config.toml
num_key_value_heads = 2
intermediate_size = 512
attn_scale = 0.0884
Each number is 128 + 32 x the weight over the matrix's rms, rounded and kept within 0 to 255. Layers, rows and columns count from 0. Numbers have three digits each.

# v: layer 10 attention value, 256x256, rms 0.0358, rows 42-94, columns 0-127
# o: layer 10 attention output (transposed), 256x256, rms 0.0445, rows 42-93, columns 0-127
v42:131138131182216118136182112112132144131157123137114106152140128099105159128132138083106114126089125160124159123095128123111141106155124113108143173083092125136160099115153107162132124127110113142140155144127105132140137113163122144124163120114155076165159196162128118117141163081093116122114111111150150152115121121184149095114108131098085164147141179086096133121184087155116124096160
o42:116089151175090107104111161112129145095152111045136158132136118134097091147128133138199120074136134116108131138181176116153132155137125124176153128112130148160145100193081076085160066132118125125127094086115206124110149124115173129135105091137099152141118161036122180121122133136090127173069158125108084072147097104087113106130104138150124171154093138121130111118105154098167123095119
v43:105098083122106136175071085111107098143087111135176183088137113146114122131130143125085112126224179072094117144116144082101147133147089130140078122215161052156115108165112116097169147178162109136146136122146146115124185114128138144075093113085161155112119125122097095109110113115130107113109084134129176168148112158122131134138125143147116157131146134170121119119112147111164117151132
o43:157153098128188181140204218144141162114136119130144096087127104141115130140157080181152116115117085103147077071131146111150125117162150146177174110106101133095161132128109105134152163148187136103105138095101126082139159150108116130086129168157070127093152148132155166174140140117109119130109170143122108170135144157142171148171081148107168145119149101055130102133141105148087121176106
v44:152120136140134086069119144087108177150137105142070131104108144136179122154128093128111131121163128153127074197119109149162138152125159127087105098109115082084143167111088109207145072153160144134223118181097149168049122090170088058132061112143095165147135105109133154134094189146175137143155146137084112119129125151153112200149147110111160113132110132137120106139103145120127160188109
o44:099098139104115180162180211146134160147092167165184111222134080131131138175165111113144093120155111122113124130085094165125108125150116138134156125128119151144178133120173192128103161110125148094090167102090081116187166161125129169067144142149139102122140133102135098107188118147146089116135108086143112150177163137083139149111118145119134091115100091155118187180151106138151169104125
v45:122143152167160148164162123071158150137098135144124113093171121144138119080122083132157160147166108120095160139108147119121103131098122068034144076113146166145123127090147128100083123141152098119164061141152161133155158142139124112110089120056133104119119202112152114184121119139172172149138102142150174125112068138171128137130141071140084092168147170103124132096139110125069100094148
o45:121086096122119080121139085132135117114120199104145133172101093149152130136146174106131148055129145115119081112121140198086151124163140145172123164081121089128181118105114106120144137145072137113087174133158138154135071104076156131081132098188067099139087132120092117109178152157090107141120123115128127162138138110154149150085142147169176143087134122161141124142101138115136102085117
v46:147162160129131125142090171163105099125144120136116134092125132124173090100153161079111145142112176092097105087120126128095130085114098137109131119137107096091073179127166127115130175047165156148125124111144121100135119107112134077106131119106057145159098122102102118114146138148108114139170148112129150138110143108089136175148116174128094178089090095107141114109128122112092076084140
o46:099102115135128149115176070136145179112119141147138121164115141153095150134170098166149107091082157156185138147175111095171210157159145117073123154139203117150191169160055091139062129149090083177109090110163158162130132142162105139115087160109183151114117158117118124122142121173136111122137126148101082069118121167182106080136106079107143079123128126164116123125127140150141126121098
v47:128156152134096174162126095115138117110148172161099086100164139121127089129129137103097118143134097110152152126170141116123152094198114112103097126159112127131126127074135117113134165129100105144086144090134112090097119142156075131107151141070123125119112116104115122138110109170133113076137190145088147066157135167087121125182159114160142145123145208117128092104117163103170114065181
o47:122162095094157153146188101169110119093116078083110181123102091155123092110124117120187142083118132133137102127107137129130142124109155117148115157154179161096085128158124127142072164133135113118137134126109120188131144133143166104161133166215165116163181163123091060150131106226169116127130126096164069163147131111089160143136141155126129171114113071152162124171154120092096185143142
v48:156132161101100111194095146165109120095107088065155068179168096123141101134089102171108106138133141079094177153168162144144165123132100135121089133137185150121126127123172128150134148086102103143067134184088135122104143147157113110122120105168147088129153119135094099152118163154105144116161139152089121180123112066138090088169140154143110191154113114206122168101146114115169143122119
o48:092119106150116173079178102144111045118141107145095179071107141126088055100144114076163115106103112120170139166166124117097105126089157139127099170112133108090123172127106115137104120112155124128126105116090117153107132098110131176156139154107136174197172146058115144107056120145106140134058059083131096125134113130117149144151099149136113130118133149108121141146152166115117119132081
v49:175135081099160124181105130160134185167117131146126162143144117112103134142120141100102142097144086140107149166126169148169096090145103111134104147139129178115173185131137081140133115131181116138093112145114162154190118079121135121145140167140100142097125119116117120134136147107149117091110131111137152148140113085166121105120063104121102100131189099147092128149079143079122174136110
o49:101141157140157119120146149121141126085168126102166144130091115126099119098102108092155135152117187147122116126168120060090124110097161140141099092132068104094078096117096168085166168104156139148165147154152096072083167153128073121165094103116133149113178094118143136098056091136066156146128111168112147145133135127137137136136137155095147132118108125130143149122111140155155167139174
v50:085114182072132147139092115084166117130094130121108161103134143102089169134120176112138069098132133198159192057108158143136102130119117122131112166129137091133129125138128142127145124199121108132100136070137109116146104130120165093123128175070134165111122153146140102125195126155099132136136131132127128109137099125144113133122118190158178122129126123183153141115164142105120121097116
o50:129176131149109114176090141127144160128211107068123134066124133157149148131113081099136092136129081110111150118094140171130175157122156182092153119154099124068108134115125106104117109032143110077104160162163125181104128122132111153075199093137126147118148151123077136162088174106163167126156158082127130130040121092147141178162094138138084171136161132133095130113129140101101118060091
v51:134099129101127133121124098124104099136132134187165134121179114171091119117135133143145134088096142090176130114109123130153146117098159140162109150155128190116186123113117134104123125141110143169102107094138128114102145087123164109125218082203089133131152138118111169062068151158094142151125106190160143104161182183104121095142151168166095190110099079053122180113135182105098070177124
o51:169175112141158137133201112150132123164118128091033126143101148162168153153099122105104057167141136151101132114185131125130070116153116097110175139141118110123138103129133067213102081086126111100105137151116171095114128179186104137112095155093117138107111148107156128193152137142137097143145132099163122145098082080101167133124095078172150133145129117166135141149123131089153156151155
v52:102080111157145106126153139120124124135125155118114162107105118141167160154159158137115125091087116133107134103111154133104140151135145140120140133164142135201151109097148088121102135088096114154143167102088136180122119101144112144175153140132115169137126101135156149122179121166158120114133093131141121140114174128091123139108105159167151156141103166107093171119106138079139112098135
o52:166128145118164119112061124178150137133199104137134170182144147116052085139093093135114117150173124125127157154135154119120115106093168147068126184108078176127124154142128133134134131155133117118137139172159116095168077111164106066101143164136122098136098085118094092098124069113107115106098177197159102085098116085078140179075134126116107116120151125107121150148143144118113205136128
v53:139128104152120128155096159125145153100166130129094130126121070080164149111100117094078137111126114150135123132107132200123120137142147116143113137154075100099105155120173058195121117141084123117161137154114183105191194132166119095135126115147123111119111136135101115146121135129127077110107109105170085111098167122121149129131127125150084124168130095116140124104141161170110155129193
o53:129114131158132103098177122122157126160088193133199212173090161145140077105142130159147174081168104108097145104130145125102140110129115155097094096084144200081157085107125157133145139155111127145091130062107120118112117176187107181171122121122154135111112132099166130072158119109176163153169145128048157144127162167144134139095178127121135172125145145128153144149125115114156101125073
v54:120182127164160126134178124121171134126106192183087124135110152127145173151180116161140176156089061093153128175132136134129111101156116136142159107089122175132125146090076176161108127098149086111134136067108128148159101085168129177128109158120069111140121177095099104136146146142145158124098119159103136113102183080130069094139132159162092111107150135134168113125127174151150116112159
o54:126137099156128096106136161116087122157138094058121146137074163099145113137085202123119108122129186212131109100118109142101150123089152181117063169105175135197118132157175127137143122141052139190120061164170103120160135113134129067101148126140125125173109082143139128123140155153114149139158130107100142146143097170086153148138130133142157139138119082178126142193133114163135143095124
v55:178124104163145108140141114112113088137112136076160138138095136129107127103118094151094103147156111098137189154139153147125128107138116141137089107134170139134127150154194074161105148125146112135179215103115103125149117114143174112152091114134153145106126131093119061108132152138124115099133120159166173145147084132099095141116134099141140156123130200149202114132077150113177131151109
o55:091119143168104113107215146162165144104132126157057116132151123134082134166126167076121133146166147167141165163096155114098114155154150133129141133116098153095164076124123182090152158150159143148104091131113150121096143205145104150133173098131138109124142149177181175097095104124131145141133125094161089099123188160122161152150154168141088151115171086086115103086152154131088099138136
v56:121121135101162147106189110174140133165105166151131130092117112183129114142188160064095078140091110097124123119101071159135137200110133116093101126120150108163082082087142155086123114130134136116071122086172112082106118154124120133075118116134121102147023188110174162129164135170145168106105100100129119140110070065095167147109098174132102121100160132101097166102069149139127113107099
o56:122050134180099147137104197091117104074098041100133124132082136084160133104098177164110159076130149095167135148150145115155111081112128118150147141145233110134126147091124080150144151153128132138154118114113072091111089077109180112159174102136140132123173117181095134134111134124076143131121135137087120106099117132115145109091136088118132154147122122144164116149087120112079140070123
v57:114144104118187141095110183069093165102128159127090132131091131115141109109142101169134135115077152133142076094141129116139097132099105084142105110178121136111135156086124150151179137102125153137108166110146114119087087182112119136128117097151122103096113148134123099154143095168114120136073098134116160144148111097120156133087125151129172145124113115128165133150131173143177108122122
o57:093141117103086133113174100127202155160128107164149144100139159140156089162141169169163177094115118172157129159090119083170188142169142120096150119142129119148085163179177100144145095117135095149154115132162096101108149079215154152104133080120158160169134087065106149107101138104134107162115091103134107162136145080102087136149085167129135139152144139145086112097120129146107144158105
v58:141159050083103129144140094071164160147134129123088112133090159109145137143101140128146154098137142141152107134115172152121080131133139142058119099074157130096071154137114131127158136151082159190150111183115177129190100111150169125122196118126156198127129166048138115131120111112139181104162126095150084071105175118134117144132141136085132152082113167144122115122137139118162125119137
o58:158157159136118141132052121135089133076127126155191148161124142122072178137159150112127118126130114147155103136119089091182145134115128185181127161204134181181176108146141112052080086173142169108130110102120119084073097161129157162089114159072070075064150111171150127115151123144140077152166142121093161166149068123133110083145107164098142168143147114127139156144139076133115127156120
v59:130180082142054078100192176065089198127122127167112171135105122095087127157114156103095067119071116157051092161105184129100161174127121146128120077164091107131104094132115145126113138099125136130189124119115131104136138096133115094093156116163097104145105162173069118162132143137184082102195134166107166112108116117109121139112159165142117137099140148172064101166116134092111152153139
o59:158075180161146144145090166123090127150178157131106102110132139113161170084130105214151136119136090090113182131074062108171071092112161108110132126085166119163095166089119154142088138062158146104103102109106090131159157161154111145072111181124126107135189134170159062109140083137100195135156116155125155149167150067189162147147139153121132164149063102100117122124117106164134106092119
v60:068125158120168166172127097127131114177162101104138083124133093159125087145119136089118173095127141111117114097109064097121130096063136112152140141166167093117171104165145109142121162162135112132141111117115082123097160094121065128111105128115153118185140163158189149202139106154115162082122149105136163105101153154113080161056118080081115145130181140148098134115145144140133141173114
o60:173146092152112135133142190142123101048174141128133190152124135103098167160116113121153102133169114114138090122140107154139104159174113171100152119119151105109046127090120076082122151133164144159072107110166200123138136106125152146129155090185155136069149138091129091149124144161080112205068116105133084150170120105128159044159098103193144163123136107095142118088094158129092128094133
v61:115093148076159148174081108140141089216106124165149127140126177100095155149150145135107135161154171128142168112115152164133107124130104114166137111158115117187123113040066102150141147161074083156094132125098089105058121134147099093122094076115107120100159145077139122142109134158105067142070177159138175093139116111121152189076103150122176112105097147107188130116109125126146119101081
o61:118132146151128158103114167148077127115086133115105134073091103091098110150102155135121128133077137148156121128121094085149169142104122162153127105102141150093072108118178149101161070129136118055208137149144138154200110126127129100140138148156165146119116100139195157146155147128137198119154104094110069094164137145127119185149151143139095174077197151150083123092074147129097113145154
v62:131138113143108103125089147162131100153160117120123132109163102128120148155109128132108123179116140135103137184109114156134144117161102156143105137127132143107109078122199111141119134095110149151127146089073137146145100128109147130178096167102131067116124122154084112128117139114124165160144097146137125175090158113138111080128162139146117123140096136124070138098096091042072137142133
o62:139126150127149126119175107127083131082140134151172130093116097135119088111168128109139158135157085205126182081120128101044130152102161083164123169093091082124120139100136127135117124168136136151065111158138136092162142147129137138063118174135128190187137151140144149106124074101110164130097084131094138065134135112131173120112170107089134128101072126141116112097181127102139132100149
v63:053127131143162165100109176131077139098090073141126128161147130153109085175135118149138201104106118098134082101116191094166153103132164109147171108118146096145145161135146143107056157131069131089167143101111150129079087117130116081109127165155132109110110149140148089140108113117087109105106127124098095115092106152091113132148132118158129123123137160053108092141126079087141105092138
o63:155091104158130100160148172158140144196172174137131101119157199154147101155150131168152104162166104119143102054132108215092156100144141082111118139135139120129148129142163208128173167105174102124123110105142143115114106127136174126078097116131121102136127131144107159164146074087151093160167122172182103110097125099207098143113113156048124146110078104159047078115141115166036154077120
v64:109172132134098155156110100140108161150152131081156154151131142139119119132083074088133134081141162087144144128171162160139148169104115130131121159070099183112128138129126174139086184084147164085127143123137147095165096100103140147170129158128101130173119138094112119138188109157114132154149129099130140143073084097121106110153137039166133131084087104121080137197133071173130151124123
o64:151124104118093082111116104114140140126136119165147150098145154124127113092147144120113136164070127120121106162125140126117088102117174127201131115187124089151122138098070136137140145103074121104144102171137121182148143205112095156111178086118098075098102191197134147099097134082130129121117109115087165099155159177181107102071166168114158140142142117099120144142131170117146128183158
v65:168117091108087127122077134125095118137164140137098151094118165123109112190102159140112139123088136122134147111110146119130124143130117127122147123123159069135152133160161147114089065136127169115161130123102108133083128123155118120122133147140096131100081165118105142082144084115138148127119118105129123103133133104120148133128158143111168094140161150164165124116162127139158109134154
o65:104194128129111138131101139122166173100094140094139120085038123155187155100142119128152169168148147138149139142158079118146081141119138182121131120153134163190171126094121132150174183119113103132200146058131175131100113178118116133114138110166110090128145135160115088149133130117127119051117164114119086142115164146145158155190097129144122103119045074111154156103122123136128149144091
v66:138112137100092182101062150093177121069151094113117160162166098110087109095165115193145150193113142153175097160165117130155075115163124146101132114117104171133107148137166120126088150145152150130154095150117150163131165092115130108129139158178114114113112141093108160105116120135115155139114134102078132138102125131144132030121093156189184092156073191163094156163086110149114126159096
o66:173127176070121082127126092214117093138124183161120104115129123203216165136096179122119068092160107127086148133088131135103118118079158103132133104159179127112152165134137118184116087115123164186095124129142046164126117162129165084076107170151104108093134093129169186175140111099186130123118165092147120091119122158076139153136173115147109069122141086135146131162165125102127171102173
v67:113095070137088096167165139099131133130098156151157105150119099129138113152170119144119120120160178118102135060111128146072103092109125156152107134149110135099165146138113146100096162074074113099107109105111097106177161137157117115102100147041145125129121188094168083170143143130132141137161142127122161117160126093108131087128140151149129138122095101129157102101110125109078109139098
o67:122154129150102149130166128087138157134166120092063097089142196192150142127152173130114166169138081112128142177089121139166157129126125153114147139111182114115104127129150167095164158149095142123143151111155142189106139164189112132153187121194112156180107098172089120106091174120101103121074152121139091161147197168138149104104158141144135103128131130137143110089083155137130088133103
v68:079071131090140114123155132147157099161127105140127149106127108171103167147181143134105153157163112090166148099156113140147118150102124134135065079129129072146101136100128157116106120129073136156088144084117138114103134130147088103139107139143128081132132126105124166146133102121100154143136135122112156145128121119076093090123175156116142108084114156118100113136091119199140108096090
o68:089137108117116125138161129135100082123135130142112068110061110145138094091084177142114124143070106130102140110077098154190137108148104129113183170103131149116152165099115100145177206084153066152115071124118118161147138178068174106079124098181127172085089131120087064134140146071096124134088106163145123102136142167214114146158099104089086156082105035130132155158132138059118153125161
v69:113119144125182135100115097144103177142149180153148114169133125082153157182111121137131149084157083098146119113097093112136148117135166129145117117083080144136117135176042198190123175139173093103151072097130181091165128166109203149159154169154158125099207148086134082098125108093167175073160148118134163127160143107145178156128113092120152125144153169161113152118159141142131120102109
o69:181127140147083093094082159137157124143105083121129103084171090133148126060088147099067077107119118151141142162155153135143069133166105113117130122145195110128095100099197115058160170127115133079096143143154118120107147177137062114100141113090095145109074112166090118082113117130121129190108173125133151142079137140151067093134161175126155176129082133077151163164075114108120108175152
v70:155089167132156192134165096134141108138132135146142127138138114108131113160116134059122083133111159083113141124143124128164112122078158115108130162158123140135156150124155130116135076077147117140164096129107146135163118090138106137138132134117193096134106088135097114165088100137072116103158089152119118136128144125137163134170125149104130121108111175125120129129079143127122103141142
o70:084093139196157163120170171130156128156160158156121109119145092100113132125087161157180163132165162091125104174144202124099146121140114189144167104128092131085097096164123122154097179126124134159086153094165083156132140140152174138186151134145099106103177172093146111130127074143116120134107144144135187090110101126143113148078128119120154122153142115115146098096142149087126159052092
v71:101081131141144104118135132118114141121084128115097137069119180124107139134121081176133131135090152118150051171164110142141090132123117110194125106111145139187100122135148150121034083110130121129135182113128104106133078156076118109094115153138098120104101126125126152094141122117151154098108150151142160108137089144170183180128140170083071136153130162127165130107140105127140110150102
o71:071206146105078131147110168124123109098114158155149107131131123146093124120055121155129150155121163119181136084063135101094133131179136126116132181174071103153103137082160135133203212162116160088141164173107121126118166176154139164153111086106157094121127093134102121154145103095122124156098153081152131176048170096077088097120202133127128116150115145082118135111040126117110136140124
v72:144099147128179140159125117106106091137145127148144153132136115123116122138129093142096125150207111141183117189139147110186137124118170122182119169129111090152140143089138070157104151136139165132190071154112122107154126139119124112132123169115118059126130161091136177184167076150126070142119146087122137119155106169144155172134138188148152149111136085131134154154140114043101112160081
o72:096108109117099170084086211153124105157088152127187162113085057101165109137094148106134119183119120128057117085087125136123165085133092078137119067136125138045143130139072192090159078129092145123117160119082058164168113093139140150170142132138163139103153086140152140132106162095160145099135118188158105116128118074144088075087136114173152092104130134146115102129140097120094150143146
v73:177143100164112138093143086137102138129124124122142096115113170164154094083119166095154208160113145162162141144131128065096096091129089130114101164124136148107113112132081128131141153102144126145113142113115125078084176121114138096129107121105139118130095138153111112155124079137108160102078099106098052125099126081110135116135122128094187105108132128169088119105141134139119076141135
o73:098125129069132172121135110100142111153145122124112099103176154099132142164111163152122096094125113116136115159136107139127156186118137151146125115151170092157110115168123170133070095152150169138110161148135106160199073087102112135112189165110053150181157110105187161143119113152143095127115185173118159132105148193156125100209131087100087159161121144089142146146141104071129123091096
v74:156119118137122141162102127152135118104125102104118120057114125128097144145165102108128111135134175105102123130125116172141084095118159120159141106128170118095130113117147101141158092145134125092068123141127126123083109120126127133122186108125163147182134107188118115099146150139104143152083115134136141145126139103092048146086119139187164143148150148129129116134106083130194167122079
o74:104096146092218120133131142128122123120141114153179143124110178080175145088125167134126118133111112117149130129139134168117165175106134138122157141074114112101157159148112118096178146119116136126202152140102103145089107186088124116141106132149127152055139101092127140201105138168152162143126117066134138093136083145126150065165122116145057147096156123079095127088097195155090097116142
v75:135053117106161112093099118105130128072144153127153108172123118131131141166120170049135102079131145145108140117073122108113118117124152120092167192146112127183091077171141127109140163104156136114108136122115121129098089178128151125140075086147114103115144148116197119150102156095120159140106156162192092111168157155092190115104134137103110092146140144161188104102145135198129121117146
o75:132181108099122129144141123121095193128143186140114054132156069091176142108069133112161194147107102119119127166190135106123065095158134134168165114112071163118147135189112128112113091182155187150127157126137124156140178110079153147180152044129124171120106120151086089148082131176116096131102145098131128096077129098113081162103116145136158135185169173109135128105111138140102114117107
v76:129162171139119130156081125100096164119111102139149101150181095147152130164076103075050142098171112063093111091096109098169125104117127145178132097081137112120128136185111141121108120083116119122111062150114159111123116104121112089177163135091118155127099134115137143135118157127120091148161156096089098128122117152163095154110094128150116150069127101146115160133092141062142072186170
o76:153088070124146149160118140109127114154096137122105099132113124147131127095164111102188125114102184198120063169135132146098129119116104129105136117147179092113094129113132152118143205170130132125169130154149095150100145128093082106117175131172195110145132160133082112155145106138129094156088118156153133071155130131172129140183149085131199106132156115071109113076137148188150107176103
v77:165170146144098167161087129119172138146110119163096177147100172170131105115111161086076131138099140159059155160163177112147147173139140159115098166105109082121119061151175076174141195095092141153139093152099118086146092107153126116107136069144115174103158127145143160127145136144087174145086107161145111141099163082113128120118116113092082115069153063145080101088091105119089122122123
o77:087075115172173137122109129138074074128160117104131122141153107102142091169138089123140116109149139102166143110147159086093081110108085160118123110150103162123145133101059158076114095137140139141143126149129122111170104158067150127072148088125099102095063123112117091129111102164200138124195163174158174113132130161177094133120134124080174169152174128104147125148158127115171130060105
v78:161111129157080127139159083121097155105154155120136124161092084115177146109111142169106090158133133094139131176186108108096083125153100123146111125130134093124155143127183136139175099155114139137130136078098076124066118132098152083114116176127129152103113114061142141135133167139140129126124167174120108111139161160104140137184078155146082152137083144101147127117083104130150097089120
o78:121178119164165112120182084122196079112115114156108170147110134157118106195173129100117128073099110135073180115070163159136138119139159124115170142115155139101126108125129078114094155115181104133145143115129140177134144077140126149100086083116147149088145120170068133106142103117115111102129074119126108146121128117144143153144116117116147104183146104096144135146158094115134170114120
v79:152098095134121114149144122125152103160098193107176161112157132137110122150162141127187124141179094147172128106154124102118142128148094149124118128156055159092131137091111121173137158167153169141106156160138068077155140165063103102146087155086146086135143116188151131135136121132086105155160115076096138095079142172179163147144113144146095148114099095168165166162157132126111127116123
o79:060128095104154107109108152133106110078153125136087140132161076096117130101053067172073189103138100104103125125144119102109158141091090117138057149101155145096116096110097133094113148092108090207104127128148099194093120115139069093131185169157087139108131097111132209155143115135134114142122145164137138151125141091122060127073154191114138155102135174111089147149148126163146103142115
v80:133081086141131110114140157112128077156137084125109149104143117115202105072124090108092120198114167121131081141117112039056105105118121177159098126144155126089086128134157111138144162083139104090086141110106129155103128121138132140116118110144127114137167152168115153156111145093137103092114165135175134134122114170149109151140112155139158119167112157171180077121082119119114080138146
o80:124119139149119159138092119134169143123127137100145141124119156113099118113119138079159142039143125169122161106109088187174143181131101110098200120109137141149147141092158145123078102118085135147146167068129194097121127115115172103085141159197158134162141119124170074163147130164162106126109102131117153099121126092135158063152172119122112145061155134056142124145191084138096124146075
v81:155169124070100092090154161118117127088097106117142139167149150116085113121084150157113107161180132100126115159151150102138152098129124101140075136131078116117095097154108161151119171144150117102183115136126183119205088086142116126135154121183142123103095108183145136128122167141133147140146081170137084108140090146187139116181160116151098147171098126150124130170120147141101147155108
o81:058140104117143124140168144200104082138137165117102105114129116160150126059126140126113115112165062157109158192064107182131049045151126168145154105105144114157105128059162154100070098142117179107090107186098057084084117105121133091128116159081112079136142116112115112096145135158157099107124173134122152120124176138075097180112114094112185137121164113116108134119114130114179175082148
v82:108146127128114164152101107156108099093126154102109118156122126104170172120104164163144165078122091127126124179125093157126125075106088125152151109148084149101155116133132129109133149132167094110100070123157142123125155135105099104150124159145166102138143098103163091163185126158149163095136116108139177095098178136160094141165158088112115155186084142120168125122152127119171104169118
o82:164164112096067108092143171108154143099124123139104130148152143178093175146146091109078137127139105152126125159110161147124096140214190126143118064132128118146090158128053173099084143142172146119114179136132121137152080106118123075137111123133158146086119085165088147081075133166094089124105164170165113144204138085112145057138128089161119104116192142131082153109141126138099137149103
v83:128116130088145128087129174122156151161145161109118085191074057163132117172139114082139142102185128139100139121092096124160145106131112144129165171119119092111153162143116084116122153112142210099160160091111118120123093127137128138193159154138168105129121172156134178148120141114113113115169107146175094119143112196153189105137096152169137127154150168108089088111130099145134116124103
o83:137093142117145095157117099152173114120112142163114143143135144175184148120099197135178109156114083156127102197104095186147131040130090077115141076144109120127139142112090141113081122185120133160133078170167126118121176112132122169113114068114174142156107133155158089122205117124093139141102187120136126103135084098140112156064052040127159144148160087100139158146147114123121137182140
v84:120139131129144110163123083163172118173054153141098127115098133131121130118128137118066121142125104123118175131139172060142156163100090112115147093087150131085132137133174094131133151106122094105107088114150109114111129129092132122127130120145133185135170188131120132114166108115170159145123186172112138111127102091165131117108126131171149083127097150088146147149152147086118197063101
o84:149071125093104165103152168138113128105122214106160120166135080114096134102156159085080053126112173101114108132157115096120160161199125084137102147147095154121158109160062056161172122153128114127143093145134135132142144121126059121115106148115117101148100097123161126109104137114119147151111088075135102155189178113104119125133098141135162135153163127147114106138148086190091100118177
v85:169160124093111099133181155105155141083108097152161136157099079142118182112068141132158106130131085151171138153115166184151205151152182158158131093087120134120167162108119143106083113171093149132149140107134150145117075132169120126130146191175163157150162074101156182110156117132108130114125145131145151120090137143168075080146138147152120137139143091174118134107161135157121111101101
o85:102193140134154144099081132153113153217145155145108087106110150097096163120124115098116079121150141118102153129095083179217098075127176090149179176140073134171130117085110138118151109176128120143149168147161088143090173171153078143125101106117143086102097157182125055147150142083139125108108171141072120164113124131094108135153159160103108117093111153133109104177105073103133122154141
v86:166174101170169121104142114089141110118167143086128114118171124140148135138076148143121109155119122144135126101162110138140124147120101144144134106137126142159163130116095121115091166117142131110148158097130094128126112132176129105179134136143164121128110115171114138122133133107119149097172132113116140098153129148161194188141202142126137137116147143134142147116092173125137131118080
o86:126108171142074142105084088193164156132103165162108120144126154141149111126194136081139122170132089217092137099108085089151112082118164106136160113116147138138104101123204119165144082143091125119122168129115183066122146138111137159129127154081127164149124120112095145134183113125137111191126137166095126171141131085126113058118125129141096124137105128092076117128137068084098169134158
v87:154103093105114130101148171177095123124139092140138149138117118105116123130124109105107127165104146131164096158134162161134081145137088144159158177064084126130091152178146120124178096125089112138095119093166149179088099162108129165081117093041113113173144144130079145122079104141105113139103179147128045154158122133166147119134128095157124138140125124105184133094094083095143152170097
o87:123111188097148163102113129134133083155091148139155106128130168117128110121108101145153099112130149087157116120134091123123137147066096092171116093121200168081154095158154119127153115151193088085122111169068143112107192142100083140221160147216193133083096077131145160154125101073147165114103117145097180154093102137083126177071123139092118212107129194099142147121084142188105152112105
v88:146135104103102173103113178076091115159127171143147143123122096101129120151119197149112091098114194147125097129184130183118104074113138112136103149110124109155140125110126148069094068097127073103208182206134133125107108115156111142189119128137143068161129122111133183106105098131161158147126149139073117120119170125130143119143129109122120161168118115170162102128144103103195081154115
o88:140189162129121101148157139122156142147086122147122095132057161130189166109205126109143122153187103150152115201094103121130100145102144148106083140161107086119123128130150146171103110201147129100136110139132124091152156140132138162123169136141137119095088105148126088110126108115098137129156120175191133173105104164095159120129150160093144073161120174119158135143138162114060159095055
v89:142141126145129124159167140122120103125121146104109137102132130104129105125109157069107145111107145174140155112147100097077063159154189186119163114112134115105093122090119099145096156157128147104109129083131107109107195114111089118096115114140130106118147137115102174149140089080184151117062149176154185102088116163116152113118120160134090164147142085069143098154082135198139106142149
o89:144146129169130117181087111127178151196114161166117148115135126172088168113084144152137154130159091116153171082116110062146124131152051107065132155135142118137156091074089103114163159133114136182128147111159125165186107098091138186137103080143090128099111161106181106137132216160075151144121178146164117140164152133109189122115159115140115152156115140148113139098115124086120151073097
v90:174164112114097121132081125163130137143174143183095172170129158102067109168165182117095152086142067113144094091103134176168111161111153104154140159115105105126172108159170090126135179154121143151123158127161132139097183132106081142106163150125144133156125107136085166129133176159140126150163099119135101183108149103147156118071104126093142101127123059097084152139115158135123136088126
o90:116142180163158129113117128167103103123114106074147140133105084142184082074109097157097140176106154105090125081164122162129125119061173144139127090201118164077133134090096170130132088099173106148149113184105129115176135132143118115145112102127104137090180077107129123128138042078064135136195120131068075122163156104156105136113114093173161167118167161142135165082106099107165156115138
v91:143098155080112132085123129119138156117152114129118116160120114166164131084181123115102124123162082082077105137080181123172113082115098149143140138093089089106137215175165126142134148123179121115163148124111132156135179095157134138092111156130122158099121173167145162126094131116127103139184096094125131090094162100081109080155111100095108077118135117147085149112097087115102173097154
o91:112034149137115060078176114068098106127200152119208142163129077096166118112137096157172101147124147118180126114146141127091141118129144119118157117139165163152100117144117108145077183169124173150151076130102171134151127096101115095172111143135052071187104165140096085095135093123169142156120157161127151164119155189157137166138111124123168094101128104116170128059130127130147141149137
v92:099139118144095105133168130134166089154090161140153131099137121140101121173142113146115173111108183169117107112105098134094130135140123173163140104109112145136176154126142180133067122086142102126096145145182152062151046169146110127183090146132142122166158116135088145111147129168107103049098093081193148141178104161135125135115163121114116119088166121142099105175164135134149222099120
o92:139119138117156151110202095162129180106131063162116140132146108161172115137099130114149140187127108125100152131149161148145132144113170119119059147128178062112094115170137100115165093132107121152142112149144078168118162171106112086086062133139115141112089079115147104163095140123070140150111125057081111042107130136152114111091115165148128149145166140118102073132126110166111119101186
v93:099142147147152113117092132142125100137146112109125129151179145120154115157139131142104139165133124091127162157110145080158169154097102183115125159127122154130148100181118130115135165174108135091137080150114124071193076171121152073088114127078138070160131177125114133153043130127112134110124167088091169116192102164165124147143124130136146147157137203155153144162110116159102179134116
o93:148138109092141129159136100107071134082104115144149147070128127108043172095156172090169123174098142124103128121086199188070112103155159094136148079126133091105171180039101173118134143096097157119126158159062099120111140180151120108134158122152098162142131134121133092134148147087128096117086084119126073148084107077139102099096187164147099120073158117107101105147137109146100140140073
v94:158151125141151078152146124140114160160150107133133087122202106127177161114106135095163122159126149099136150118121164094082108107151118166153119121159143109161179101133092150126103121134115129112143087161083165167133081160124116153082150147128122082122142109102104140104068128106132151153163170073131184110156128129120134090138165089128111108143139107131159125157112163121146121141116